python train.py --rope_fraction=1.0 --attn_scale=0.177 --init_std_up=0.0672 --beta1=0.95 --lr_head=0.0372 --schedule="wsd" --doc_mask=true --train_tokens=103800000 --max_steps=5915
Each number is 500 + 40 x the weight over its row's rms, rounded and kept within 0 to 999. Layers, rows and columns count from 0. Numbers have three digits each. The size before them is the row's rms in percent of the matrix's.

# layer 5 MLP up, 512x96, rms 0.373, rows 206-346, columns 0-47
094:518572480465458519495495526527544560488457455541501427591465458486452525521491488539538451446527432440523446557461522532450525428470456511455536
086:507534472507489482530534519481513470497521432541480471537573500555521538523446462517531495426455532519528521426441529424497479534556490457569534
098:564500571537515486532574514516445515534474523489528448473522485528447528494546494555529479572550528523487472506493595378515459526510550505402451
104:432468503460490533482508502574496529577438504483493502559509388490456532511475557476480505599583502492484501446519449514524450518479479583429561
095:512528505479508511550564514569566506472442541534483498471509555472501573412405554492464553494448477544480505517469492529475538530462510545458542
116:444544515522481465509468485524462570537446521457500473443544451503450553506543474463456456472451469491516482536419513557583450563524493476476486
108:554521510503500510518504531504481492495536497457570435477522549492476613506463446537532478514503421473514496527504474435562509515498498455448562
086:485519527595433437460492526507465434467455510510474510517424533500505518496453583477490453527536459506437453511557442550484530530446486477515495
101:498537522549543476471502427555493515496493479484432442543446478499467574454499533471590563552463499472461498449516470520432589510607416539509505
101:474471504502553493427488498535461493501512524486539475521532493514528520491532549507431493454544552450519406529531453505572495551422523491500513
107:445487488542468529475511504558493430472542461506586425524540461524488526539504506547523446470477442511514469474505520489543491470465499511529531
087:474520455581454460556555548519527534586502491489474482569485529504434505566529463505504523502496508580460524568510585512410466428481565512393550
094:486485442523455509521552531417489458434521456482520443522518435507564525585535535525545500540464548524445446528487443473536512558543517465460533
110:532535506499433419456495521544487482506453462489501516554549481479499573518490467519520556481450560522498518480474498471569480516535529506602470
087:499507455465572457554432556503461505446429464470512457509538543516557501521515473510432484547479490478438551471486516545547474596506563494539496
097:525635544472484511548576552560479517477534513522467548501505548476452515500476525517546478467470517501469517493487433507497477533445514453562457
101:500531554446570497590487466433485584492541517507452437576482520404473499448501489443509452482512435507494472522577485446446516530568525536480493
100:513461520485437517471585510471549577502476489479485463465470529547481457442579525482517525466554514487503485507526506506516513449522552490445539
094:513523473548520553452540481496422484473578483510520415507530418501542458571473444459518579487491535477475538525536514520552503503516532407470487
116:502530492556511536540393418474440488497516493483445452525468566482554430547482507468468554526502491489548552483587477459538481468529571509561574
103:569532535515564522476531446462555525493454552448522464558478467503460558513527575481454501428472488509451545433497486493542525555408527489448541
116:538497505467479471508494569509494531510460506486533515532530461517471524542449503459502445467473475521614506538533560554532558553503538476538534
104:493534529522503493463527465415482441463550544470441509563455492538520515547498527463497518532548416383494471516398510575516585499487486517561556
096:551462518536468498453556471545508490542496492481428480564454507477440518428518548456451529486530477514496498526536576483457547473497481529489491
107:488582481517477390538513536574450519572475467516509500499485467497534494516422522488413535505457484498536495534495480521554536537511470483486525
097:430518480488511570499454575543491527445506516505492428484414499598518434500528545521523491507426481557557445539567504514440441508500501496565508
101:456433525517431524465459539497508540521499552471518542542524474547415463600553556540542480501450523491510517480510541475482428489553517500543446
096:471538512556440523548493573492384439567493462546466521472532569499478429489513498498473534512480438494485584505538586457483499460464503484502452
096:465536495503538493533437502483457521518507544490435432504499523504471566494455459513514430505529532467477521447544510468441476528502473518493551
089:494530569551480424506513526465497487479505488512497485541506565449500461488514503510456436503449550488510549530447499483448548457543520486542376
102:538556487514412515464543450471474557454546558541575478527500437474544498505438474565502466482493472591489478501553526486527481462532436551429463
099:525530583476515620469499507516587477515558496483461426448488444446450488506537488487534550504507425532488544451532600453535495538522523448483498
105:505500473504510483489491439442480527468488567526493437502497488451532428480480547477551511629587505511491540460461488486554470529492485491482516
097:493489519508452446518517520530436478458581509448507498497470534528546520485512537486494540560497593517434477499489473498523566469496492551445512
102:505535509595461517484546482491472460519516550475486478454588543441520470495511504475479494483489493507457517588475511526504525540516481501534502
102:460543533453467572467460590484400531470477487541536508519509498528539443415496511513485543489478461469538448519526511439484483486471460556520471
104:528563529478468474525471470523472484500501531520569538524509482534510439510495571508412521525518532526501481458512535490474536490504490514438530
105:480535464501464512553430502514528494540501503464505504453557541456481472470488517439531440525425480522517526453535494455466551476412489492548524
101:480460495576454555506476535581499457525421463480527484484554449461490420491519502439506481477447482514516478526434542457525542607496508494526505
110:510558494537460502512458552573484512474414492448563533534457492460483461445560482559538512430563469433486504551498512462483534477466562512393529
095:539472520509461541526512455524495524481490553539473468504495529527432485475459510520556439488499548484482467492463553516509502452515450476430558
102:481492531414570500490519537536456431515466506523474539524452465528546456477462541523474494543459563588480526465562560506521498494544513478467556
094:558539477492499518497518565518511561436466561486526507480527504476552468423564489510528535451535421416501514453567514472559557508456534513466551
106:581502507545460453510496470540410506477586569430462477506476471506486490511395515442548472503600536572508475414515502533460508465508476531504566
101:513528488555436478477463417571473505538450548531505500542530510520553524468515546519533459503417488493462536460493479503512432541543468474490515
094:497467543517529520584455409594526491487436508491426499498524554489532554474538496496536444522449459500458487505473477450496492580545523546488524
100:495519517460529510508520515491495451452484523466568523456508459521517521516515483511461437444518475488456494514508433471571473531506548457553514
100:494542512538529448506487448598464515585515486547437438597507538431417587561498535466493490466462548541453468466568478522461447446497534459504467
096:456461476573420447453539545458434512530479411489512455465550445549468549520481458483538561504497558496447520508459531476489514480476514471525498
090:553509522480481461435437464458550534496448547526506467596619486489433491573520510531526537455374474459444496439514476483535488443480513545526515
079:469478561538497503516463493575527476455429496533497473488506466482512570463500513495419526495468464463465438490531443485469503497532501456566518
102:428492513526498467603584448506546524451464482497447543478507510480523498521461487558535443558476495490421442556507479454493494538545509571433536
098:439449551499491552521438560504492490472502539407504469501474591516488472515493423524491474465538418467539453457614500522521578476468519520527511
099:530577548528476499523458457514571560594508528512485513500490477462432512508429500510527497530527516453512449602545496558541524542524470507454507
100:544545493474481533540524478540493544495541511479526458595489544589428516533476490565504466446502503546525493441444519515487469449431499554435533
091:479523463515435549521473515461581570496560505540574488478483483565565500432521510419523537490511489484545472531497522430436554459418471450469534
095:412553574459479534542445479489523511478542478581495487595443455591559502452460504450502496492496440516563411495504474516472505534538471466469466
102:535474526487534506537505481448454477437493460476483520509538542496501479458544484534506480470484545466513450539503511475505542481505490479551532
096:576514585474508502470488479509475503485487499481500530514495518547551440454475510457498506561481450404577453543469449512539498529507448497492501
099:492514523501542530517488491454458498482500440555556546545502537580538448547510532507491534520530506482551515509540507480465460500505438488504522
112:529510535533471524482596412551519463480538504496456394483516568550495487457481505475487549514464472485468497510544476454489393474557476579528506
105:519542574547494512478491456504533511526535451533513506552519539448507526459485554477500490437440463508560577496496566498507612487504535517493528
103:487412513487508571508485441418434528506489528519466559598544483467504495476542567536462534543493530487467541450537478484462475490587470493529439
098:572522475495506537537378546513552499508531440499493504498471556553452496569496459441485489438520478505502564462430525472440489585558513421493513
099:484517524521465572528457507438469484513498462534485434534522471507503475555445436496473492524547578569541491544570527504510503476385513433472461
097:528570461529501433533513497511489535498451566529483465522522465528377550484475517525549396480467522535424497532450502465533521483464447488562461
093:481556517509549484470514437548511501478488454459503489542500476508528460503537537489464522490541483513463587515568521540470450519554557477565528
097:503433493553487550537502479515463500497534511460495494491559528533545429443542504448508504639528509558495528513497424464539482525505511503469546
105:530525531542492485399506518418494534522537558483524432496541509499468469557482498486459497581531478520469425483511498432487447528559475461536465
100:534550474548428516514480540581468494480519557463522494450511543459495486461536518530493453512516423477529495495533481522507466567456510440562525
105:523579409474464487545487518479489523437519485554480428500515518477459482487538486502483496494477482490412469520435503461520524524478449436486494
094:511509467486552532481469463489467561401473504527467545525485551503463528539502495500449521526449420449487541561498464444486506480506435468518528
087:486584509498549472487490523445476561548548462541505441510494462521557518445509475472492529448542485515565474556522473509422530564432538508438474
107:436550464493487495528499487499475507530497543493505519429497519533541440432441540517485462498554508590479510509495509469522513527476507435578502
100:478472509532498520565497458452513555504449484406457514489462509408463598481422529499522573469533499547531487465492517501551500460540417496533539
103:439511528482498531578566465529504526543470561491461474501437476577508511471528494463525535525443460542488495512550569488472530460500502475455512
105:504579498511579476457496456481538538430468508497454544503557424524445532531432491505516517505549430476459514535475419457575536467474503506523507
116:495559513562523517519512518576437458552469526516481482543515490448411542566479539501489533564479480462439580534570447463517489554552487546514454
091:558504517506474440499498505538420586538574500489550531495528497515494508462484524513482499479544451488551439463541571496466488518469520464519548
102:504467549503479433490500466504491482509510456480431587491573485488532531536499512504471429478602503534427434456540472533458553491485462481441547
100:597552478598446494544499484492435498509539493456516502502571518518563508590528488568504487482425501486455497468459463493495484545506537499577538
109:494537503486565491514500526564493526438455492451567461532430474515450477470528512488523515454447470459524532525492474503549542492462534517466594
092:467586599453511460558482479556466409513496571452500529502447501466532474436486508521466536556500518501483434526515562540495513443539512558539546
111:522486497561505447532422490518520518460495542480487462511534575445446538440495482460543425516417489524489551499467492474522567536595532492493549
104:433476510488505548485511559563468506519502501483525458522521520537549503548505471567528462530432453521524453497548573496435533457454466481515519
099:535517550512429419543446544572529526502522491503556507526489474584454498483494601500458496525562467576489457504555463514549496513431533534447506
097:447576503505468599516530474473534497504456517503510516468437464531509522473515525482502533395536497475457488562431587522481504501500508593432522
089:577527435483517488451515550560443501422464511505484449565503490511538509447499513535548466444534468536556570468460494516466531599456526503501446
113:539575462519497497489507542496508512409494527470425456510522476497496529532467452521496522483470469576485540449503541442522483566455529495519502
095:427495499485500530532502538509475455413549529492540496552482423558521456481446561459489512546417501533558474564547444556534462502502475531540539
105:504613544480485480444517464465468426481554505531513463588564484529485426540497469497531485481548559433500535488587534569535473512506491551471539
103:562611508467442439407513531419467495522511468480492463558518534450481524536495482516525474428558498593489459511500544479453474494503557504510469
100:524474485533525614458461501536513473544493438480467565528524512563543501542557526512445479473502485491514528458463429489543489521612518489473519
091:477530482522521469539569498476484473484461512449454490478518465499507497547539510441507553526543530433540469510568534522502549537549520534528478
094:525597554502442541516538570554492546539501481549531479489548497558421519514568507478438498439489457544505485499464473508429510429415495492510488
101:485433510489508527499448512499479485499458528571517523527489450601562455484533568523422530474530483503491508430567517476483501463518442502441466
097:440479459550531475521463479503482541552517463514465552493550543478428457432536526507519458484496497511431474526503472472490507526499619561508488
105:427550544545440496545507501521478473505533473424458501461524557554430424505491547479480547559550473496480471456519547458585546491487502488516483
101:505554474539556549518544474437488485495506525508484461518491471415509443422488466444519479588572434495473572514473531514604429519551491517559590
099:517490502539474503449447487514509543452542555472467535441504544518426489526418490542515529512483465442498502471525486536551543519499493516576411
091:430517519493547505567486549544455494509503506411472512600471484535474518463426534483454551543564529476558497493493494515560438547525518522480480
105:541558506468445586489463489487499485444431422514463553473464483514520457495461504508473547467469515480541457632488545497556505533525453530518473
084:549596499490542466588446527507477436452470521516447601476511550528532472530436460505414503472469545491481583578515496503563533502496524473547499
103:493559487533512464466484485502544506478584484474484465503483498543401499526526459456539516422513468517508481559496431461550550529543474553494473
102:548529568454522536564391512561504496562510578452518507531476460471494514457524447480545488462494487532490518514460434495466503604525461459451484
100:514508505483405495474487520516527501417526506472486601508528465546517566505505496415515488523495501484509491503500495506493509498533467496509473
104:493576423497575504488508522522459500514473501456492524430522569461509528522476499458551526557521468536519538558479459452557452524558465466400455
106:488508446515499528437487440489429542447545495452416432550543510550546512513449530483463435505562455426427575490468498556514474447459471481551527
090:518538497482514505530532510531484475495529497451566477575511476507498483570551463425546494569446561465475482472519445512488543463505513433474527
091:479459477511549543498454544545531544516493486528442453552491472432458555506512535456478458516489470515440512489473563493469480449457488495524518
097:531542405489512535544494510532502533478531558461504506493510511440464520498490525474498444520449546524391471503473467466478535572502462481612451
106:540528479597562522456481504477429558431500436479457486527524499414544440521478505509435514487580531487506516490491527471555528533514466500466569
103:543487469509522545547474495534542515434554498488528518545478534483533520414500538461480477495507419532502480518465473543481488552471464414510426
107:563496513494522532410526525476439503521566537495493478497505510490508495486466512462465476561546431519438485487418577468507434470487435550527504
093:514515515495480502522489482485497518502529477501479496459512515530526474626560553520548525500463442521463531480531535456488479472498406589563417
106:499541478489447574551550483474538505575467453578463457513363450556524490524490538501494510470521483529465515417484539470435534436492497505519578
102:542569524516440576591507533449514550511481478451499500442424475432490505501458510544546423496443407511465414495486548530457522533574465515490538
097:563570516512534528543474540390535525536483523493484541556459453488502517405573497440531542449550517529584424535451529495465510487461431478514502
105:477469499444548514482526507444495479556501440432459476487580500524502528539447563535536520453473524570533538426509524430620582514532533543524480
113:454484576536451477513582493522481498471465440511461473483543434531484599486430488491497523506450544508528504499449492504536643505449486488493577
111:499533576526504561506586475457538535473509551535412545421439525469521526460471527544578456407483490514543437513448546484449490466438455538508523
108:525495515569489549436477529465521505519459594472517540477464534483477515466468475499494474505535455538492436506493484497528503472490462503552440
096:475529513494474473418454577490513510504474524434559468610554536440484562511517596517521432531529484439490411451457546515505463515458543508496479
105:449534496440610507459494503516496515444477598474522490518541491454514507482494556473500531506493498473492568495517459465552537574490539494437455
089:543584533517507418527472500532479562536479523432485486448515483540466558448495550505499444487564441470548495586440505476464534567455521548555543
093:524474546524371473522502524482525516431500526493482530500487453490491519506513459393579476500480488503518430549483586475525547459492486474512517
103:526495549444479479474449427475457525505490458466460463593517449551479500502514526470495463469553542489609441511501485563510500531519460493572532
096:548557460533482531505497599568420534443465517521501492515464546549495484494523520535493475471453538531490517529563465509490478495496485487412523
093:524511577493452519443482425499486457551519447519483526513501477507500531392478461544493464498532548569485553527498498535545541481433535518485499
098:500523533484521481451505566545508477524493538545436461509427487530548464505552490447528464570475526571517453549485482524508463517409520526452496
099:474534524536563553446498449479554509398558502544529423500551468444435474550527513432510555525591570513471532508474503517483508483487496440457505
108:498520533541433457586466465491523474494512506452521566526465506475469477534431553438512442518479428515523468504529498549565506478615485545516427
099:502523481556444515492482514571546524475497504513588438525535501548530596481524529508431483525465490526385507482415420454500481480569520473554563
099:436535573554532501505496435450494528355536506508533433466528482502490411538525476417495510469499463498560502460481571525499530442481538537518478
098:562540526442496475534529466429419491500570580431556459519562462514446510531556544484536503580545514462460505477531490479513495508506561575536470
107:468505442566527521447510501428581516394495536554559461471489483513552414479467594473477464518514449446435547479471490419534478492529496527533554
099:443518532519490469416496519505482472466523519503507423504478510521547476530546521538537489581486495532516529468547500453434416436509460434504535
098:491514491503433515457513451523508511442559588484470468463485563470494563534420525467511554494545534428502496494461473503513536492517476491506531
092:450507410444485461508479559501477532520409566478469468463500526551464486530508480436559519480536511568520502584529524532580499507490531515542499
105:508524501552550542499536472522473520462545464480524490499548550451501541529494502467512471453464469440522480490467596467599463546532443503547472
104:544536501465462463547498502496458482466504509503434508570471445531474559433479545495442490478458504483464562605545492532544489512562394557520479
# layer 5 MLP down (transposed), 512x96, rms 0.328, rows 206-346, columns 0-47
095:479465460589531489500547554495467530447512486561488532537565505468473547573496451498557494493458409546569502456506482506438468516534493550472470
085:488471513425462535556414456500512443492504526559537534534422466538498547483517510505452534556491522434498523513514533474517594501460499528463544
098:443447475409506510497521514497471559549479546542540533606503477463527505498497500488501542529461526572476463544545498479428476519480501544494531
105:527513550421489538401420567472587520531491500521454434536491558521464538577508437497532479523491541572478497533512506530483443512478479423488480
079:500434507488526519495467546521499427501544547564542528562469505527503526429500487508509511498501514547525426519438529547356454461545541502496511
117:424476505552443448498483557549565479463499476515509466372476486467529481518565488501474563498536526519500513549461597492569501554502447521511528
114:447468534528498524529523549513502497539569505452476525517456519531452530488567511515434524499472495488465489459458474524502577429471508557461514
082:529412422512449462527514517489523487463440525482499542494464466561513542490567442532500465515517504462526586549543501537468478501519433454535475
096:463502495540506510453425571501448503477456542504428513548488442512458538475429504515531539537456535498452489415484483504463555502555432544449581
111:451493490593517460475487513504506489440507488500559506500421428471480510492533501458507473475547510523545559475523509459437516489423604546482462
096:462438434539550486479493536472450450476551417566519422482574501505495563543522483475512487497503494565498477540550473432481533516425504479540529
089:450495487444554488457441488497529476465476519575526514522522509522508502539587530443407452558482477482533536484515491492461487557466528505394519
096:480475435468497489417544514492505474445521501490510560532486493509545523481527456578503423511571421462599490498513442533506526513526454430490457
103:488487481506554512472477500456494417531466560520528575566513507473580450527467524485492500489420411465492529468533468540421501546444475544448490
089:485532588488444469549457496499478419491468408477528466528496507486598510458425487538566449521509493532472506469417468528522538539541571544447513
096:522526454444534485452541513486470482525482546497543413529459477519461454496502521525547564582474418564517459411512542389509552494540462569528472
104:526516519505552461545486446467533509499472464430566527542506448543580566503446504438473420508518462503482507480492555558521510532490568594503455
099:512529487462487431511537458557531502515478491518526525536472504459559529411462496509465487534507462514540426530558541524473556456481526591524489
094:457450490466554470527515442550572497507500499484519476469510558507509517409408497492553521463509517514579534516425412564458489562586440531553474
130:524512507515463534485515505486461453481491557406480547569501488511537501487531469516500511565454515548518531518515476457558498453496509525507589
106:487421545501465478565477451436469511516552517501555463474448484521550503380579490512523500434544538459468481431455491504479508484512450562568491
129:474476470423439459452470541453478494555472556486431509497511559498446490504433539528563534458528522387546485495451570475506491532524488511528542
107:484508573477479507431555515448502418493559556500461514531491490579532506506515450487482491546486506540388499519458553539442503541502548434571500
097:531522511521532484500456439502492458584555524479467531559443558524431489524466436540498485483475414457527516516430497454451599493555502474480442
111:450510567462420416489518553503523495512452513571560485537468545533536500490505504516464515507467504501515456544437505510481511510486476506530423
109:362474487491487563527568558539499539518493544476543560500488489537523432441516465496545544503514479540549464508502512565479499455473476431520484
113:551472530460540556503480472450556485487511526499527504566590487506498519471501514538506440581435489421512439420480556443452502474539515518511539
097:517525567412515522472495489530594514490520469526570494547516439502515537467523489529497499523505559470524503541505449552383515504515477554411547
095:573503543518441539470573482487561396396499496524546493501516482482523494441568500542533478513503440498440441482493474475431521558479593556453415
087:540528475555515554434492521452504422494460509548534530563556466512594469551507493514492517503512544540482540442436493525465529447487484502550550
104:546495486483467481530514425490502485412460545525504435475509433500557479535493495512535522496429527538488485521547537519619475393494531552414467
105:463526496474431555472551539452541537581544490422490497512429420490559493451592557526468498485520568487501510563528505456481513442538519527481490
101:437462404509493528503532499466508443436452499422555567493489480489482506528503426500468507490550502482453513529492488466525569470489443531533534
098:545503515488481490602441543395546505522556519496479556448468506481453482571494499532586454571466520522523473408532454487452538569496485529473509
103:537424532537430511502546531444448489518468465536495466564529483479497459561457479565495594539493542460521558526438511511515502531489484503562527
100:528423479506477434513543448544505494547534450503544490479525514543428564509495486501492449501530493531516573559527444563437525558532474480492478
085:506542478476489473432454487518538492456497442507510476446496531434494454579499481548433511473514532531420573480499556487441471469474453524488558
091:476434504456476533405489436547502502493521478492472469375562551490557538463550529479511519496472500489512531572549512494435519531450539540523536
096:490424540531484537505423430517569438494461491527539536443545435491504539445473453541464478479473462557551513508485521525459508595507524528498504
113:492557485454492518563486433526511474456548502430487500501460495529424539465561472493448542419541544517567466459491485497464508417476538565461467
096:468551498486568471418434460486450499531469544585450468505504519552489530525495464492485610494544457537528489498495494466486475527514558580516492
110:527498580471452499498485532489493488539446501511511404451484579530532517557495485554532526438541506514510586484504546476547529434459529531478514
090:525553501454484502523484520490483430535517564482515476510479455503454477474506558546493474459486504550583460523543421552417500526489422520531520
103:606523509495487477510523524415514478478485527538513478503535533445515531557502531510459405510472588553459482513546527537501502528458447450521556
091:498434478619472482558519396518565445458475508561497468506537513513462485449543516545496496473521487550478583506507522458522445580507495473501508
100:512483546517534479527497466507564475426479499511474562496541460491521495443466496434453499477494436451530423479515578465533517547480523559559476
105:530512529498482514510493478477480460542556479525505466412554499514504554540488438495462555426495518546492582445463480489500426504471498425569522
093:525475462483454456478475458439502442529485534580523511454490508484447573518526492467547482516497424464444426393576576466516487501537500496507520
096:481461413484513577455509434475485519545491447571539508565445526492525509478509431476507506507508462432541506561491507505467548366504522493500555
089:531506446500513492398441466529511454507522454415410532484507540497502496452517543586491487454474497555503573449530518526521446540509475484485512
080:506516511486429602489535412497502483475471622549499483492478517519451526493518427525502419524489524556519506469497520453527539522524530468478431
103:552509528541531480491543536544473518518503443443489500510500486502499500550510501435516539529509429505591466506470481527490464509368537452474497
096:441480490540494548578454518508455503492458551472508530516506544465532514485522528565575550478511459513585551500465469467489527505457465489572453
102:516498504447488530534482586495525505549461419480471504490500551457472522529484533569441521480542556502515557560530523501490533479477429510457471
096:500520451501477486510584532495553510472518529477592468473546427523491468499557453582472431482418527508546472544483538456605484504420491524439475
096:589444450472454538505544480479508408495506549475557488540507492617464500561555497510449497466542519464459500432555473557497524428502514483444468
098:508529473496492447481493507533454447575490515535531547540564535503514471485500499549484493548519466536500521465457492493403534529489496477441506
095:525477520515523468475516459542509522483432530449515504517509423484499518540508531470522501538478508549488577487484501548551453497437434464475524
104:522517507530493441483447525537458485499539438482487465442440531480510483424486513512388488511555512529526545497520587508479440558517475469499486
092:493512516473594478451501516475523470538484489453471423498532519473499533510381492512517458490503486463464556507498494480460551488539532543508581
111:525494546469468477469423452532465477540517463541516482502524441492514463495434443564504489472554581515441547517524509413482439532526524567593576
104:544473506453523475527459571469441480524517493590539441458411494429508484503553521528551490537477494519482475502501520527526473460470469484579498
093:576508504478501462471561486513441608515452464562458487504482515484455495481480432500489422485486462506496522482464537443418529536478485420456528
092:480509523515480503457496498489557467487522529563473527480492447517557525462526523461405491462473509485524494505458558509535489558478509508461567
105:582537405435484432499470473523528522464470503509536505477518417527575464479547513518514462460547527547509472471485536500476509588493514550512476
095:541516425386412501516547492487444501555449439558548497442535513488470503500472481521446503532538443514501548443490538497390503564532538537531536
091:541574579565423486483530465457468484468497541496476464483476467478436516473554505433502511498546454481485510497530512532392539504489545530513474
099:473540401523588486492553511504493468534556563523500524512578566490498459421493521519516535590534502550496444446537468494460530507496478504559516
100:506433492459470517499538483501483521460483502344425490514509450523496533502528531580496504469487571504518487539527582464570494425466449522542492
096:503478435502465522527459522552435439536472511424549483470430430447522534521554515519464481532493456416487524495553460449513403458452539518510552
098:529531527379489558524497451518524466472454453538500506467503555560506517509452594504526481540474415529482544505507522476377503482492490471590552
084:506439472413527549519544458495554466472432463571532507503454485502507546549546443546495482544579510531517541463518471436416491472533485436537505
086:447488502450524514467440491477488443485525502457396566514468486513476471569460500513463513605529518547380483495583525472451492506475464511557520
100:523444428498525500479458467505435495511423613502494515474481499536497511550457488518507509527528506488498509493522584570536510463557533510503485
101:444556479463525484552433463523408512461545500494562542426512498482555522498512487446527511504486539587422481524534486560497472411503490524438513
106:467533526512473398523478485554463474497466531463526475492481578503536434560385496436547462559549575442513503522534488485490540460529563502425566
095:476444497436581463500515490465489533485508533429379530505452375543471517509546474551438521507525445510525462499527523429525509513524469544478489
108:492480515579492573406469427487547501501471545434509481521472502514486489544441508457457494494509480547540539533458525529533513521476462410501544
087:466427476510511475455556555479553500542505509552478554476530539497552439554517435524484531520461468515429575506507476498481463510568479478457569
101:442565469594558462458480524455519501557438482442457568500538512482501441481423467532483455532563482578535491505546533550581515544518441481463497
094:510445507532487423581461496478498469522548556529488508519538494547541495485591468564457516559466468475526494501541443480461450466570522478524496
104:492545475576504520496529464564621479513488520532483489484519501501448502417425556587514491448550508500491495533497485492525490450513485527483525
088:519523469442501482535450518542426456483546544514472438446542464420427504489495452511469545535461498452508522477542613577456539557515509568570503
112:523508521469489468553490500494603494489503503486498390450461492437484501511488470485566353435521541521521478468559503486476526514584512535486472
101:463432522459567475537528496534471406519471557431488516508534475537533482477532507522470487496442482493460485543492559555405503484470485456507485
097:518483518470444513505518491521478459524521474525562486476539472562438605508511565552468531507546463539513519503473503515367410565499470507478451
094:545515449437553483447494486564530471451436528516547442520494440529508532402477504499513552502496554474490509511551483490493463532544512584543443
085:485419483513534527506547440437496444569421593475494526509499487470547490485467562498578490504508457554528500456559423537464505573510500496421515
122:478510559521470403442524509495462492434430530551510532489483612464524504553547530467509486477536538490467537449498488537442551513536433484575464
110:438507467473562525519512457498586548505479523498555561505518460550500506490491426553552548463539453599527472473535517498473503504457463483471540
110:536550468509553510482508538478546445507459505521496472554505564466514464564484569483503444389496511508507464473539543559585529522492501465513474
104:532453515462587529577534496536493523563499476538498506523495538510522541502519513488551454482444453531490501439559464439409500522516532427515510
093:500557471486445482505420580491458509479543508586481456540541473480515496525482479562445460534484529533507579542458510469476547533470467478515554
095:501544467495497459505533501468541530495465576514534466515457518514506446501478452525507553433490522540551494477544547498451487558492460445540473
088:477444502466504474546551423521497495541402482532549520506512528543459463484541463549454415504469589548530511492527632509524491495508501549409534
099:428450516493490511502523525437448480515550508482498449520460507516478502534384474487554422513522440520584547532495502508455539507476517542523551
097:486488404499545509473523473453504573471591574447482576443506563497504521488487538466519493474479501462522485506525445563450454536532500489551454
104:442433567567523531472479476541552490473515474488490492483512491462498505513507543478531500513564451574450565535451484444548507505476489481439521
101:488506464470479494569543410452529506575452519449539507557478538498510508542497430505530462539589509524502517541467540468538498450538518449499568
098:507481541504517493501518472521517512447559505506453529427447542489482485495502449526545461556525568468531490472472483535533576429485482501527439
099:509567514420463515507509473530560505469450534526503472426487446485534513519528542553512501437503515509465550489461522477457499520567535457490464
106:548455502544506469478553479551473458451473496558504521447573436533532553502487503524496505492509552526468483582477485546473528527499468446501397
087:497448522589485449517475481474514495437399532480485453518492409538533535449448521440464525515488538473432507453502505569536566553517545580528530
112:501569463531542431464412495539567503485511566477530502523441510477469458543519484417489510469505551530492523541504459503441459506510526513513450
095:527422507491496529547471543503415515529503435525488535529502497477430547446505490511482511470538589543391493439456459481523484531465453495529541
092:493477492474413489510574498545500435465555490509479530442509505520483436494563452460490477581576412523479510477553480438591463533503498513533486
103:498438454523512460553459512473508447537538498441576517538476516507527573536502452577504533505483475469527484445424583531429519414506482490496527
120:470524457543429500528525431479469439470476489402416520508490437509560549536518507543473475455588496478489498541454505551451463475515504469577527
092:517546470468493525482450463557559486513492465449495504505479531474497550415445455482497560522530547532482512529491470419492460457552491528584522
088:558524554520454440463556445516556485465453495512452520520401474511559496503480495527526474487484464448548512488546571523505488502524584530536498
084:519517498356474501504502529509480541533461444483500512487482532484489500453539560511481497485507447460470502541570532489374501544520500522559555
106:507436533488481504547522506459523554473444456532579470520477501441515516471441499545465555505490534503530482456482569484394497442475535452510515
106:497516536440483436510457539579436506552525493501511503527520424432571476464529542459504500482546459508498495543501499515548470432535564488466531
112:527424455498504441467476466449511504487529476540541520510517534492508502460473517429458444596584484531481470530551572528514452452459474560547480
094:507552434474521532520470471544520437547475544535553404470469580477397502503530482556441451430473489461533444472481479511377486456510521488485522
105:496562497503494482512490531479472469446482460431519494479506543519474405512528446383512505465505572488553467522508500520549434491537503445444416
114:430473571543547557452494538528482495485461476481455419486498503462484424546476484496474508486412486492482526475474485494539546548536507535429526
095:549499504530501535492487494542510468463539499486535531501440540553528600511507477479556500499439506563460477431500439562503544460447450500433531
111:481476500457507553575562464439490447474495549553466462589465485446467519498514441435536516461482458465485521465487464519456513456502504581465524
116:454474511562474480514506485514514553515478479513511526472527457453487518484512533506538511492549451556573421466591516517555509419518454455492605
117:465502564486515476505518435499539479495527498500494488420481501449529502485426493508510487441490467526568519420542465462536501444503492535429535
110:508422466535470482555466524550528487520479613536549548471502495483487501478525456436490559569587550470589536495443452541514465482485512493469469
098:469474501467520540569533432517509536491515444548482447427460506505471502523565519587486475516492448463445463472526476516528459531536507473509512
108:566411486510549515481496496476473495514436545484536502547488458430485441541531510507469468473542513570519560491465502477535543577514482529501479
099:560509489432416520490501518440509470528487508495471528525500521468568532456511537521465559545514518536510501467459545464372530473523497449475428
089:511415489527531407492601486540444490494515467533573560454524480510505503548563489489519395499510498533571470482499496554538507453556523510526481
097:501444487449491482539517491455442558515505475580485481506429570448517545523531519489538482482529479491551497445510554557528478423429519566545484
091:519475493494548435451467473502567481448503531475492490421507537536486504474597509506591527446522475587492439486535469469422532462486547586467480
092:529463491449453518584475502473475509526522477595487527482426548560484460465509468618548468488480539478499529530525524500433469463475554487498445
096:495531450484470526503494494448538458585520493514535470548546443517494546474570541423480462558473511534485467445494460492417534533563485491482548
093:504511434508601557472450504451516491544474467577528527482466472478455564535513499482512542562520566458463503491476585523495565526476430471529449
114:485469487538497482600483526533492478539556499407425548537539502480419466531492430498465455490547522465540559528591539482590482493468480497456527
101:464505560543464487508539476541527525515521523582451514512475498485433521510525528527518537527456543463522521460495493487527517490522513456499429
104:486532447432531557473466544471497450520519460517497481534578517496523520464467528519548492594512482482471579541452441503462520482466541478493486
090:505526481365509549566492524490550504488523536525441539537536513492520460482436492489491481555529497508484521424501484492502435477547454470547477
108:555444470547448462539541488536448491429479555508473473457506562496467475463493460468532440504542566520459494519472540467532507418499520494508513
095:541519496400498457566496510535518425575507453493485554487488500512531552550512524443560513479522453576496428518526478488404539500554525549545499
100:402556485481512445437469528500454482497593534490481531408441559523487441512532566481434577487515519449554471506509452479547502540490468522460484
093:508493424441508517420569542550524475549468533546482498522515493529543479556548525518603462453469513593517492511504502531586511508442484455425514
112:506425456518572545504538478467531465475462536524511537432517497450483516490474490488446547430474504488487482538507626474561461509501472481532504
095:507510476509450480462508512502504489448493485559399464554467541577513546434549513480459449437517447454578505521513440519459498580531399522465513